Weights of a small GPT-style language model, trained from scratch on English Wikipedia.
Size: 8 heads of 64, MLP 1344 SwiGLU, vocabulary 8432.
Architecture: RMSNorm before each block, rotary positions, no biases in attention or MLP, untied embeddings.
Training: a variant of Muon for these matrices, 9726 steps.
Each number is 128 + 32 x the weight over the matrix's rms, rounded and kept within 0 to 255. Layers, rows and columns count from 0. Numbers have three digits each.

# o: layer 5 attention output (transposed), 512x512, rms 0.0733, rows 403-447, columns 384-511
# v: layer 5 attention value, 512x512, rms 0.0566, rows 404-447, columns 384-511
# q: layer 5 attention query, 512x512, rms 0.0523, rows 448-455, columns 384-511
# k: layer 5 attention key, 512x512, rms 0.053, rows 448-455, columns 384-511
o403:182199148072125088193116168108133189059134090151120114141170147152103112074155160082046147116113160088196128163147146130115195133133082180138163150129113116102140156033140135067149153150159112121155147103178112116150123080130116199102126146200140119112151128099117124116138160101110116089061088123190147122149075141085089137141104134102190091143142099135129180144115097125178072207185
v404:087117106087123131144183171160077106151123136123170201122140079171143188125081146155095144118130112161117083142132072135071136177108077120138178090141081064149079132130135131131102143119146077151104148178119102151193071130175070227158140138058096132159144135056159096050097088166152162148100141158136151161150110130134189097141139152083052163121169165091121142146143083145151134077127
o404:095111119143150078156109085224123103182170159145192099174099129099079112166140131158132133116170129108158100116106108178149168120119158123137102179101191127107142109099136113101139142177145060158116124085162065107091102210122111118088114159181120116117102127182152092132181176147119088062176042129159133145162133100193097168096149127088139138114087149114125129136104190147164160125139
v405:142127150083112162105120178133137129165121159103148137089099088074144106116102138133175118142113136116116151059143159176116150180130136136109229166190146146073142072148127129136197088121099127089114151128138106118141139137100147186104144124126177116098105127109196110098135110132112074163149155114184057047096125105098175174108085111091143164138184117110118106147136143107127199109164
o405:130125127102129109138137056130137151111060137096140150241170096153098140121101194192115142113084147116131128132181100135164123184106104113121075151178080137125138069138134139115125133128163067116115144126102135151133053147136162086116060172135119184127094135072047132149088150087112059124132130119059173109115114173184136126092178138115121101194094105142155038179154099167155125114095
v406:199110081121102147153129084110159115102166122132075126156115112080127126160105153167130160122095071061167105170113122082136152149100090209139078172056123149147088163053154142125103132114123113109123164122140186125133126115133179081154127098165112080137129128112161101151163088156145150161122163158119106155087104126158044153067206144136125133088127153086091166123128115161125100175106
o406:163142124138143075054133115081128149106166113123175154084085103107121161126103182147156173154041159135164093171027099172154117191085154100158110118142138129167083096168128120094153095116138112162157153141153144134166159103122147115112095110079126166112119098085176119140141147149122138090233158122187111152102183138101159119090062173115091092129139109117141101129161173176190160050115
v407:136089129121086091105155171193129090163093082151187158170127126113105146113149172128077137112046213101141137165137145156121100230131111124136137094129141139111130054178107086174143128157148120103113109129109091088137095083110165145127130143066148113182174135119091105121153123138146164134125155153048112151204142112151152082169120141184095102126136177078070122130131107069105096140136
o407:162095138186094122115128126172114099128142111108084147157129147136155150168143142156111142160100166143169103124135153123126100128111090085150110149105134103103172152094079168183140118154096122090137158109120079145132127185107155164104137182104108151061091103095161127095115122158128105138143111113099157110161070164079093152145116137151145170125114127130088104125146123124149152117142
v408:134144098158089125120120129107138165202096085131114137196155132115121131108146081118170142117167112129123087109137120104171143088116089122080196140110112119167120173121110116079128129114084207131161146136156112118076111018150098108110179059069149186128131145171110085134091079054074179184174112146132101116143092082153087146041125162169120162144103077091139078060084133200128077136151
o408:157130082079181067136107132123092137118153121107149097099116108141188123124144171130146190150105172143139160196115120145152111145138087118091143107058176174151121092120155163104110148097146115073070119161062154111140121095070165161145098105175119112141102083162093124129145070106136138187076143089152177093174131113114132135130138097105103157101092076155121069158160132144067146072112
v409:087175119112088161095106111124164081191130122173127131165147160132151130147091071163120102076065142162114143145147193149124141209170075020137092147074109113154174154089176088196124000125168136077166160165124115105155158154083136091144087108115152106123137124155135118188123137173126136115148033093079110132113169169130172117177097170062064129185134139155116119069098171098122136080160
o409:120127142136136098094172138110097139163182123150094181120129077147145142111070160155084187092128085106088083121093174172145123147136142230116087155183064129130079094140083128092057123170129116156114098104043094133147082104054147124126115142169158138118132105099109086143110135163192154110102124081089111108150110078115147133116151163133112151139125132143116128147098138114179129152112
v410:104052144191155103152159139089142105141132100086061133142098127114144127155103125089141142157118116123141128106144120073142159100071157115131118160097115113083112100152121030088171120170152064092103119118111140150125126104121139134079063140147150103123160139101206101138166131117124085160116133108156121124091129100036155139106078099140162125119106161133196116090084116173106121099088
o410:121065066172095151151135135112094146132123103126134142160104107137147160104095119156163158155152122138198113146181108110126178076131059133141098137136128079131088097100093072135109129134087153157219129148175089088128164090129134112128128120118165136147164123180113205123144142121185142119098151081197103107107135072160132136121095136171138149082154121131125078114156163179109144105095
v411:159089167193098185168158140174117079130235145105114096122145114167157164165103145166145106108172105060177137092072145115136166156075120153153129144123052119158093080146099155166112156159120125114077096141099108127167053173081162127139139137135109210133105177089084151114126113115108124142158172132119076169227167160114102154202129137114105099071125162082093184144172165120157141141170
o411:164151123140096135126119163197103121121099112177055120129091146072135105142133099132123117127059166170133070224098104151103154151192162104151152114109136208104186119139135079142137123131130154150165138137106109151196097187134123163134059152125164116138158197102209100099105174156033143079129076166144112120129094094040171137146112135104131096153135152125135179082115194108112093127118
v412:130101110120161119114100100110119171067141080150104163136135131115157089129111137095124136131147093081113147080138124157156100113129138150140134111185086081151136134078120163068187129111060118125092197138166121177102174104127108151117064143156068171177174167099143083112142190167163084104113154128129126168136233133150184129131082092141132140130149128148098122145149123159121148139107
o412:136155175155094100128189098137126159115101172170176143141138209101161088137113115163202122174149132124141115132139137081117042053164063086119122155129124157152117098130118135101159149045151077116155154104115141129206113140157127081177139153160112103103065153118156210112062163171094127144105121109128122063171166144121152140101171104153109120137061148070173130158125151102161021132174
v413:138112168106112115118119081096120099159138004138108158135122165137135110111110178123129155076136104117133092169125150156146111190203162218150091122077145129110124145129202094131124162128176144141118098081140084158142081065176136138174109153182092157169118104147058127097102127116134066091159125118102169100173117189172134056136140079142142161139106135100138155138111076093116105099192
o413:104090108143207111144165150098114114099126108092144148124099165143130163163060147148115096124203174094144157138147160119123159090107156110150149152111134151112129124104119175115092119150143047162154121122125163123148089112102109127162132122125075073170178185198080141120144179176120144146124134069089132119147149118124129056164119093092163113115133136157139156152091125128136158166135
v414:188089114140154116121124145118152142095087142121075090140052109092111120138172196102070151137116100125168115128186105106175081117130144139087155167134090201084052117093118128145114157139133120134143170113196197071130196187121148136153134139105104128101131125138065093107134117100168160128116159186124152112151079208105117098141167129144124113148085112116151106172105135098166084122101
o414:094166115127154084119132176131139143134151148090147179111146163069072147118151092100158140157136180127129163111151162136144180118125125118137177141118113141104118077174116139151162077152172134135142160222118136147125128187116142063119143118080109157109143101125094090163105178188094112131159176116086138087151127162145097087171074100157091149166172182139077112086169097121164141129162
v415:101130174108097082162180075104069085181104104134060190102112085129074110173075063135109101144153145116129073177153127141109091172097055085119088102139164154150073082053178066138135119087137133091137145111144130141161159166112049087111049124173158113124129154143164132114128127121133123194129121094153139093128154075160176126191119095132086126197125153134163130153096098153059126073043
o415:139105139113146094132166106180155119127138042089170076158136098172087127155079143094175137159144086138138181136163116110141135107117130133068088153127091120107106079142160092101069212152137139186114124131122079130095123156119098156129106168128129090123098091117078120136155200086131068067155076126228135204118148093184123180073124095118186095160087141144086151111111088119164142091094
v416:105149106140123138097162102088133129079177168160097053175118119119189124188101125157159152089130125081112102159097173130147112099129136084179143158084104169098174115105136154094145133121111171114140097152132159127100159107132061090136122096159120170111114101149099128080174112164146150134118154133103104144151136091136090128140129086163114148106139146157131115153122112142084125132055
o416:135159134149137108051098123158149151171119118122145072070067099148141082104129133152145183141149087096173180153146140142076109180192111072090125136063128086126122162140157187084139159159167118136154118090117149134133128167139134124104104130116105184127137133154105125169114130129151135063154115116114126130183123137175101113122106106128152146103122145128141146125147173105131113076107
v417:146108169126085166161164189095141095106160127121129125118089090092078083081116067074128117119153087108119104115111085091098117094129139153122148117141147115115130127102118131117115141170107117040103107128154179132110115152122095117139134113117144097110160146082113157120120138142098083118142140158133123152147119180125101151143173087126116060122141117106165126129106120134103116133130
o417:096118086161129151123110141143129083154095112142133186149108165135158153063157098146172142165112068129088138132172137115120120131114136137160132097094067120138105091125080146135186111129184155183084146127097174070167171137156164148134121122077158161123128129146160162105124157177120145121156132115148142151111129123110188176131129133093153178157116135105120132133109073158143188132102
v418:107156055136103078046126096133115106151188174128165111111149160104120113170153105141131158126022083119102111156050149163087155152094088120082103117107129168208104152155135108161156171111100145158198092118186118086089154169119126074154136142122186090117111130072048132101155128127062115101130108139134096060133105167219098137169176154103165109110144067112172110127197062088169100116107
o418:126129136095118177154148156092153156113159139094145215067137078168123120163148114168076202087089133141103122091112113125096129118183125143080105146149098153123140099123097064118107110147148138131127084111134142097179080141121107109106152146112061177113155111072077144137078117137054145081103125163135087099064122154101169132071086117184159111126096110168176158139121122137143129139159
v419:152116123126152140084174132065092163170086185158145151200107119105158104063102141114090084124116159082103062163128172153165153093113140135163164211116052191113103177098174157157138087116124066116121180158133088094088101095147165172135086110089141089146152090160130167115162133156103095142160154110064074156134115134072143076076176090141157127051133060145100185111145102129096127136122
o419:081094084115160095068101117144128091098180160054148150129155153143210122132097100145122215148128111130138104178157085116124055090145053093105108112121115127088130117154123146136118131162095093104129157122124197132061139131063142102118112103165156216158132119197153099138141107092154079134113058117136160152134164107122095124193114081139140114108151160144093097140062152122175143143150
v420:102140095126147179162179118132082159076110214104137090123147065146143108065185145194142148142187126142083108088112114159119182109161144125093142154160182167185103158150074103171145132122100161164114142156149069144155116031109120161149077141081111111080133090166135151164078088110187183157127162134123148151150139178135087152158075188189140127080151141058119179177098146144144194097186
o420:116130157181154120172105148088100159123160115086149153183188060162112144094108078161122121114131104177139075145112143129102139164061134140087158171119159119095143108099103118144085089179223136096105139106130160171075133109111153142117160132127085133180151146180131087097065082130090139157117077124097103135093152163124117129108073162147102175070135160126139142126104150125058126224142
v421:160169132195121124109125181130142090171169139094102078072064072111169107162067080104059095104077155129175121159070132132105106185117215143106094160086104145154132200086126069071095156129100156129143134132156117122066162079119091138140122086092115145155099142177124122174188131142133107150158150156070164151128164173142109117117103107095141163141092130098081142143120156146124122123157
o421:157126136181139122052137139142135133081187129153064123123098168163113113054085149095157135111185111097138136108132056100127110092162168097183142120199152161153133201132136080167166178104151111195162105097135047133147142104160213088097164163102085072124137145114156098139145136120135158147141131097170094129107122153114122100171138115156130137163204129109143144189115089125164200091202
v422:191058121129095127127132125093107099074084190102152099178148090036118121096163084194165146117142125097129138099130072126124172108127131099200191148146086119190116137176136148053118099123095125115108090136143094147103166177161128147165150084146084129161120125140108146140174052132133146124125148152072169152175126114093153122149138069124100015115143179145180127171172122114121147136107
o422:147093143139179117164125093139171104111069106161160107111118150147165182133155114179166103136140139142067170148157156130123111145093071163153090105180093114126135209091095131090134152102124098104107168137134112157127099122036134133102124127114155119146125125057156073114130126103067092099118194122136107127139096129149120077168092086143124110089138090062144196146147158176100142166132
v423:115174148149140109143162115164184157136076132152092099145132131068076134098094087205058141144120163070108156062132124118084150069136133155100066128172098134082155149156169097147109173100121096107184115064119185133150138152129118138149122151112080138163137160145118113173130129073101100143058138088155164120154086115173116124089069116100108165050156169147121116136122120078078126068123
o423:148094155170161092160127141085097165185139154155134132066076093063110135087142113136167127125131147140136137161151118148169131108102149118139157128188142137183133098079133063129147040131120127096080160139148082171203118105124130125158120134168109121116135091104129113162174143078139151128146115141095093039128114150120122135126163113098084107188158133127099146121124111112115118164091
v424:030207121143106106117134124140139118188121098139156102172120119142055099110115124115110117162112165157104090139104096141175141147174141140102076084105137077172124123078177085152069134074118145103125142123093060134097165155113117105126112121112114143166124089149132169113131160121065137089154140113111159177140172157145087098186102135172129144098197137058177128167112131112118170084100
o424:150128084201104115083095183153158115136200134116181108124140090132140122065130112112110130081121109138118141184120100095093072090084173142166177168129074195136103148196099209107039128170145170137039159093074110098163153175118077150187127097127136101061173116136148125106105099182133097084055142134126138158170116132142130124137033134095108139081116133158117178082144089120144124113165
v425:092125165113113098169168126161118102088113120108075130141115110118121103128141104053126122121140126167144166121177062117084109120126120141117108087135166159125117062188096079089132158100120079126160086105096102137118120141173098125107170109175160180109156140140056196107114136113124106122093143135154072191088066144140096145123141157171121108109146062113117144107131152158127133090152
o425:105133071152128147135139125144140151145059167154078073114171115119126156124055140122105048123156230120138169137094136131136102126135060138128095125112105113133103120163135089194165129128154180151139119125104119135133158096137148147131135079101157130121168126160117168153096115111136143105173133119168154137101166157094169107117106080114113109130113156126135132065138144113116153127037
v426:149103095124087044125150083143099096105130176103127106138144124106201106126139140095150147184120103135159086151182137146145247125124125122100089167178133151117159134107115126144166099067119110126101139146103077102173136076124135132135150134170150149173136179138161126169213096085170102075129132120130145132165128130066084142082155084182138188104138132165157119143160097112134157144097
o426:118117148124163122107110144160118085106101126096099118157113113126131146119092130123195148103125166121151170152139087124185136092161143142126148096170137121135120121136159119145048124087172157131124111121105103106156102118150125122152161079108094154160112184118195086141121116195080141129163161091085154136144155050081098102137142103162125094071124147106174177145145162140072144085096
v427:145158148115158128175154080116130113170160108119143165058151071133092078105128123087105132181160051115134132116167159122177111102105175117130101136139179136139101138147136134128103120126205098152104135138135088209100093098132141066154139172146115139160096138179134088147104145106088137202076122079121149095114162133129100132150126169078057196097164178066078135110142149134119135137112
o427:170124087098182115169095141111160188113097132122084099121092091167157160103078084128089121075080182132118135186096134072203193117113107107132121172137157124168089105102128123106118129158087164098123094143111106099194149084137159144142107158161161114139125197102087118158168091094111081139115098156077056150107169121150180128133143104122087104134085095094149106102107157121059128181137
v428:108144124127131099167114097081108130168083109118128157147083137100168090128078148099089085120210142073099232093202103168083102151129122139161047097129090171129086090127173109177082172142177104135127094150112083120123089110132120134138122082129196116106143164104111152021126142111085207135083111128062109172181103115129146160119179164156178190146139139158145199122098173173150103061078
o428:165115107147124136134103105114148078092106102044175139093125129087107099170131137113088107113163140113158129178144099089153139128119119141126121146073140116127129173147110110104119129122124073120166158080123040134141144102156160090121145131104054092144123151135128124124130081146129094167149138113133111151118085069152086098121106124137139090145175165095086123115132151131139169155048
v429:189137132141123095122161126089081182126126155160152126183123135094157153160111117171125114107111124153135104154126142156144154177152151141133076150109145155143142092114131119097138099136127148114121143100132155117099151153127099075148149213159146169100073145130148093142093106137158173113142115093150149138087081123148135166086101112121140142119118181115178097113164099154112181125107
o429:115125126080140126183157100116153129131075146126088150129185129174131106092054146099134124119152164178127142168176152085145221187142117156163147126142126127181105143114187071131128133134113110088152088100147156191190115154089092115133109145108138147141163118100135154161109071105111157192169125096119100115126164098118150149134154140120114092182074096067090133122175135131095138123126
v430:150131120146124130075149169093159130126166116071128178182163175119149187110145114151144095143144085137120177077049142117149157132063131060159135118173191163104141098115142138132138144156112083137149140111117111151162078135104166078086150060148128178170050157123164182101126140129151064101115138154156184113084103146125116171122153152134099098133091120188110202201062083086098111157088
o430:109161120115143114139079121093101095196069114165118159166124136139114090185105121200149105113115098082101156115153110112100099128110135103130131131109137125139120135174194150138141157136094116129138142075130077102146163114183134116129128133074199129163165144111129134086148112111146116095161166144127143172106118125111103101083140150141126136148117192122202177140146129139140159098170
v431:105140109057170173131104081118105124151095152150117130129110132096153115090113076118127151166112167093114127131112161146180176115088148144085098130053141117166147120107123147097147160099154125101142113123124098120110080173116120160158104060169126156215107101208165138057135118150076105099077072099171160088052113094069121191107113136167140157114103121131135141111136141139138108153101
o431:153166115141165219147142154089108129181138175121077151139109084120129166137062161112204129081141110116112148158149153222099107148141134118066133161173135150105193105140169159107155143161138107140188100086157108117155152150188113105122163164114109123096115122130177113120078112174093125118113151153097161156186157124118168097067118102088073144125072163142158095124117084097143112147116
v432:156209152091148131102072100103058155139149088126182143075124133139094118094160160128165191140087125145113078129050125081070125139155115123116136102099156153131114148094111135136103144126139120190170069095028091127147161156066125105188116158085099135092146173172148189074154118102133136144175088133108165107095192117138100133116099166123119084172114101107167153082105144122153090102080
o432:126116166122120144101107132115144107075105099104133111102121076191136185117116134138107116122060127149060160157148140103163167147108114084113107117106071090099118110153142173157131147123097077189086158091171116091106115148168111071155154103126126112144125099152098109140117101164127115096099073069121067199157174099167114125149141115036126154170159071184123114169151112144145073135161
v433:141073101076168112137150169081127154157170065208125114117089127059139134119092118185079153141142144077032121087120129154190067133130160114138136170134168126129143107064122174148100152129133174098117143116159148115145118089208160153088208144153194186093126035192179073156122148128089125116159128164133180183156115136167131141123175118087089104085087117151137094196109120089113096163102
o433:083151103080143180171162133136120154160143109168064174157106152087121099094062124084121179175137098142143111142116125173117145123105148063115111153098116078152131117133146148087178142166133054147185121121101182079164136117084068130130107150078108113151153155104114174147087182149163094106089040142126140119173157155118085082111119088130113101180152119082138177142115126164185091162113
v434:072131069120196064130116153177174143088111126161100024147164060146116154129103153119150118146168160080155093110086128150126153103130111172162135148143132143099118147142115171120137146116102159073149125170153066137191128072127144133114114140081180083098155147158097173136119195082152128131130151134102140110122092117090094184096060156134155147071194176144123171061106090164125067067125
o434:133127119118110131108118053148136228076112151110122117123130107094147133188127125136133092135150120217182127130152139130155131133120118101102153144132088106170134071109134136116063149114082188111117133111112148175087077161143213165173152134100120172110134145121193105100072175102135157158083212087122098144150081083134072141114141155190092050157154138155190172084095113089169146153122
v435:090103077117168175135139181122075082174087144132122124157130146075191142132168186122055112130161117071154095147155123102152123116143146140093051101141138074157156091084131165130072150156117154085107123128111177123090202112091057150176090097070153074094137080091160126159111077148114104138131087167107143123210045111153103132105131098084138164164132183126138115091170092167120128142129
o435:110137158116131112208109113151155220118068166176094104078099134198097134153111074121112115111090147111159074120097161093114087156149111136145120107080141052121128135155122117100133094099189095174169103088152096082144114153127154157105138122109107177160127049108057085060088162051128098120120141148164084156139122095133159105050082098152130000090160104096156129179099158172197149183160
v436:136148078082107109170149113121152170164137109143090165110136131155158158124076109117087163155115125131120096100156129101114189104143128185123063132101103139109126174057090094193165141123173071136115175148118111160154093116103127105135144153123115168146118156185140114146129152177130118084091086110124166132151129094095110128177180158081121158133145131172194119111174093160103119091127
o436:096089150120144222138131121134156098128095107152149123092117130113108125170169083116153123120079098106107147160122104189193138091065072097122179145140124143189114172098168166094032136118105188202127098106171188118161161144144152165133106099108099115135103146141148076137126123170158156116127123127191069128131111180176124111157082113129123131188125181133161159086046150051137156138136
v437:135185185145087094043116113124112145089161098130126138141104131100142108121123106091131116139146113159111136104161132167144126147162148095082140111121151141074207167139105122097127106095084154088124120111176133172148106163083106122164161141157126119143074131156129126141130151081119081142152099121091161094134128155097130094143104111161098107151130131187135111121128113031134160183147
o437:114132119084113097062098141102182167143113180137124113127142174158129178124143121177158130109096139125146203080128128148097134092091133136106174108178098193092126107140192146103092140127075089093123167112094156162148116142155162126142161113145129115181132148077112142161139118108126146067109150107085055101161131119136134100115113100091149139132102101144145115145116103150142142128147
v438:060086168141176091079114142138088067154132173095152165118128133122128086108121114143092064083088092080127131120188070159071075167167118164192151139180080108124122042129178113157107171135112171157162166192157039107110080213144136158197120080154166125108126142109124089118091150094154059181135174122118125182111111133158050174091166124099150108158106233133138079116103110189057138107109
o438:105157153139152103119124152153159154110154080135122153112111175238090183170163132102166146139119094077141158091165154169091118087134104155176123139159172139116118090132132092142151081112127080148098195157061112119096190123142149136167130128088124105067183150120107144129143089113143103063187101133171074178090148160053100140128099114152049087057203089125142114034111098053153122130163
v439:072138158082118139129119154143146113115110145127092184157098077113160130176089101128091137122120115106109162111090054080113135157136097139155118176110131080106124125086120136156164138063107069087147122163103208102127196098190075153126147177136158163087124107093110129132108130167173187095170045143181102162132089101098118107078049088078185145110134166115099140080094106147181124121135
o439:144122129117118066131124127079168158128144158130206143143108116088148109126104192128110131086095109087108151148088077114093110138108087111078163115182152097098103057176050136087116129155138137139136143113183139100081102142124137148092091001164120102145133203110162146176114126086111129174164199075106106132125104115251138168130166139200189110175154122123173137098131136160123114123157
v440:141145118214143135165132139137123132109161154107109074170124156064138154057129135109058105123172111071133140088149142091127093112069116143106122124162080118070142157107085165134124119178142116190144126046172121122154120122100123164174160161101128139138111157139051082114151153060105125112133090162117154126085141167149120127163104148159149162153106088222128103157117099142103118153179
o440:142107130138116110171134155093201075110125094163132156154084136127147107149108091146140163141088108084151177140121081193099134115126143095123177133117139132147138128107141136141145108138167130077106169127133128139127152113117195149136122188122105137092147183141130098165147134150132139135065183121216085108158179116106151151122126185083125082135168146084086177146100130121144115195087
v441:132074083146098101139183172145148078145147109092153135112113083100121121107140146121093109095110090115187094172108117195082141156120118116115119091150109173098128121160104064102116147190111177119126126079121112100113105135111119161165091067132133152113163081079112168104120118083134130175058105074142130099124129124192099095100040191098150091134087081131045176150071130133110165167178
o441:172107153138121100108103114082102143130142117138132137124114104181150147100106105175149210144163113088108151128133124087120112105148115074128139162083094153071140120162140144155084087164135159080139081104148191141119107129106198131157203096136141120096158143123153128166115169103107113114104184144132092118139151100149113159119116110153152160151132092135214106083164172119133118113111
v442:094096090120130128079109218100124176135121167077178136159117139171163146114060122102082107125100096152136155139127113082185135103176114127138123163125179114120197081143180105149089070156096234151179125101176110196166173164097135186108070090153137115170132048169137128094103113122170136131133119096124080133143070098149108150093150127069173165109163112142135097109080134132094203140120
o442:141147129125115163189079117130083162080052162116147125090070170138100080162179113131138120184094078133133064136103118130143165140183090133168108118160132116183092075195112161163091132133102042133101132149132103142130082142113139140092153091104115134164172117151109094113129201107189121134091088195121154166079166152136103181097155113129137106145143175115168122186194159096144117164182
v443:155126141207119132088111188130142102129129147129136201085070189145150179101152184133144126159090069141084107136114079093148083045096096194120140183077103081140040091109158212159127065111151058204099115160119119103100162187115202176153150148103185124159158119160181099104089180175168170124061071147152130134140139141128152121100106063144128119128130139152103167130186062120155019117110
o443:141144149136203131065130141094109149166135107155147111111078171070103119152083107080136095129133143154167093076118180106109067136120111168146115117068109151063213096130125170112127148131119150104088115081152145140107206167080068113103152120137093134115125104080156173116132146130103138108099165143108129185133092125198132120194166142133073102115116133066189055104113151101152055139083
v444:123095107164160164154125104123122137148177110138204185061059100129118113113142124162081140118118091128127135194128128205177077161121068173152147182123125116075186131160101123041159136132168122157133137126095144111186148113109137092098125196058153159161167165157141162153136160180134128092098142150171166138090098084163124096083156112092128150151098116173126144137125147131106097083094
o444:062123117149140068168129163084142119182130143125071147095103070171111110139146229083130166132129141151135119143144133134172125132086107146133078133149084082084155138073161107157086127156127112072095115108138154123107153080140150106131089177133068080117110136125165091072102070119113141128159170132151082094170140159140128196148108096166146185214129139151102065139150100139125134109154
v445:119149054140124198136121139133156118146181147081238120120167126157132054207100105155097171151162137172132072147146121140125087136126126103113097172180098081096172143153048141062142098213161180133144145042156131210116125149098089208182179159118072089115129116184084087193144153117148110135123058151107109155126112161148097127158141108073123099154105110135136141120133148122109085148144
o445:088096092106160124167143117155176128175122182168112143108157092068089160133123156163178186140122098163129078149056173128135183148190111138124144164191134105095114145162117145152142137179155128133127101158099132120133137045142145109099108168087156165098068025110111106095137124132098127190137147179171141063148181132100154140142126152122151110160170173125141180102137109064112170147169
v446:157155122105095114095115114117108106089137139162126161140140151169183133137121138164093099079135091091144114190113104097178080148098162163135144116132124095116122078127150066094103109111188115097162136199126098195173125116205135136116142160126097116124154157102100225084095165148063149158172093136202130104122068101126141107135134165129139156140137150182112122195114095111152124084168
o446:099157113120167115139133122164137145161139154155128113162139138129132158133142084156105129125149154132111088071134097168119140140077126114099145095077175113122128119088073067145089168102085167144104189133109131143130112100086168169100078058081171074132130107119099174111124181166092151105081180127121157141171094130183149064151105146164116137112115114137118069155138167062137101132136
v447:125104162125190147169159115127139136085120131084093142077091097094132161123118102121163171157183150111176124130151153120126085173178171172172116164142109093124092121066075158159066140113148115110200155175097119154095113079072135180140115071120155111126096153090059103114157135079056085144134117129121099074038142109128152166146128120089148142114078120125117137100099122167089077101095
o447:110124110185088129110125151131096102131150182112122083124071120148118072196162157090168119117148163119130166149112074118071147124095129129132115192112174123107149179144099133156115153187140124135098130119121080125128133109114147168141175126169119145180161148131083155151158172138172134147172100135123118092122138116095138133101139131159102074097118092139120132076145100111104107108142
q448:149158165200098126114073154137142159118152145074076106103127114113116115170149055134077154133060118126139101116121100122123159127139086158092040172173122148184130174152133186156119139130128188137153127157183110086130120161128115103076069179074127084168170134169180089061082105095167102135162156136141139132113110086151097182171120148103117100157090137155124125147132134114116133135146
k448:162172119087134100122094133103118086168108186183144118105145148106135097108106104145131100176137116167137123132085125090097100161105125094134173121144146117126131097171159110101114160078106103129072116116098105101117129104126109095151080112114141148121103116119120104109110130093138134096170162138161083083147146123104140131172099112115085102154125102111118163098141125108123095104163
q449:158128164139089194126108091099129142107056121127082104147115140073115132112136169152131148091118103149115105149111105137163093184087197193104115145147151087103095138142148126141120098105068137098098146149121119140107119110133121121126068138153104179131149148129081112130087146128208148142155152152118160144119149065143179142157128135064164089111090115155125081151184121158118112110161
k449:095114088153133117110135134171163164061085127113146119098098124089134138097099171169123143067143110145107146091127157154164142094166172093118146121137173087143137115150098144127185151121123134192160128099127134106113126165197095117123127121131129107196144109132139144091136121135159118131159131093133152107143146118150110128117178173086156124091114161137109199140156080072131151114103
q450:160147146151147139091060135112124121145138113155131101153120114111162103165148124109116097141147112162152116144100181176147144112109121146131143138114104099117133115071158086171122053093132171132134141158095114151112119121088141103138132167122152095174065137123128135104087140075121115088154153205080117145087143098119123111135124088154149111128145099105071127128118152172134104184146
k450:140161139124149145119126130106158121124092105148114123138069152173147175154131127113142129138174144107131133124160130120149151180114158060127167125162166147177131147124100127114136119112107143131141175125132107130125143095154147175172152138124153132151137108155094099078161064110130141148138096073112156124138072167124090191136128083152114152142174168107142166107163149099106112127119
q451:171148116138178157100102163136107076093117132108159088207094122093112118180072125114115156064102122073153141129122118153111099141118134129092162135161157107112107135127137150115133151161160110129084166106153135129115105147141159075107175081133136143154095096166105135149121126111129125145108098076136176099112109136122162157091097163148107120109108180142108133152128171115128162126084
k451:140115115165128094077137101148130122120136138138106179099099164139109087055154158080145070103118098171093108169082145162160124041125067101126136107123157116147163113143099158149131102150126117157093142136155100094129139138133093081142105140145128100105107135136154132125114137095161126115138084159158168181131144130126088096150102170135099112146131126124169120127101135130172090140162
q452:067104154086117182167078121072087088127134119146136122104209174104134177063108160139164110124141098132176090091113193154137145118073156095101082098128130145143130170136148133118145123102104092115132120089135083174072101166149147149168095127105147151146098137120132107130092140082170088122088122129121152201145142147140135132161131173109102190111101094096177156098154108146090164150193
k452:135160115114142092103100091134142175134134106083082173120129119147142139126112087096097170108128153104182168127082145129117150153105158117096144121167102097139155142122147135077113093083138131130120097148062136148179117143140105137124079161062106145108134134146164102148147099123137166080149061124122146147122120143137107159109110119169229147126136161106107128130136070070156137165119
q453:082147149143154138159146104185142132145130174113136108095114113128147158079162134111047112132147113135070071148111192144124115153099146107094136109149163077132105168097149104126151137086147166115079170136120146181151162156089114170108093118124128131099106119126113124145142142165122148141136147155083099116121136140154139134123109141115143147174191143129105182148096105130140087159152
k453:113126124144134117134155142123048108169138140056116169168128150162145179119146114134103117096142082093147157100161108171148143124147147109148141132104140120140092145114117076142115081103103132129098082124100169136127142137149116101144150145135111119097142144097135167112111175106143098116145161176126135144148175154140167165190081111085127148115141130129133087170134143190115075087125
q454:125122146130141104085097072163091172126095153130072135106157098117126130146138105091098112153110155122129116134144142159081113103113173127126158124107080113132157117146158122161134135127149106163162083089117145101129148128098151147107145124139161117123183187132157129127154108189111143132132142147096078137136132164147100172097123128175119183146124088121118134029141127122097160155018
k454:195119147162152122146139150103116132129176082157171113117148164119107133127118117109142131180134075173134097129133132088182160103113129141129149080141136131135101188083125094146150130113076068139100112086151146166130145105181076099120156096159105125129156127129102167112136088142170127107088163153135072153118140164131135105143126137115091121125082111103113038137101143194122092115118
q455:144123162116071090116171151146085146177063134133120150160126126152144102136112108128100117149155169140144123121146102084116121156124132108119137202115079140122159135109109189103108134108155155109127091110109134138121090106106099102121141148137136126112140162156140078169088177112112179142146133086141133103080131082104119153166160159160103160175149193110098116134148165110168092171104
k455:157146131153094086143153104175105134077129114114135087177125109092132184148143192121073118128131113131143144119139142140121135138132129102168147139142162143151090157120161091123142150142096101172126161130137159134129132114147146175173152098144217153134162168136147147106144078109152094152100120154179108127101135158107158137116083127090128079104150109133126147104134135157084095091102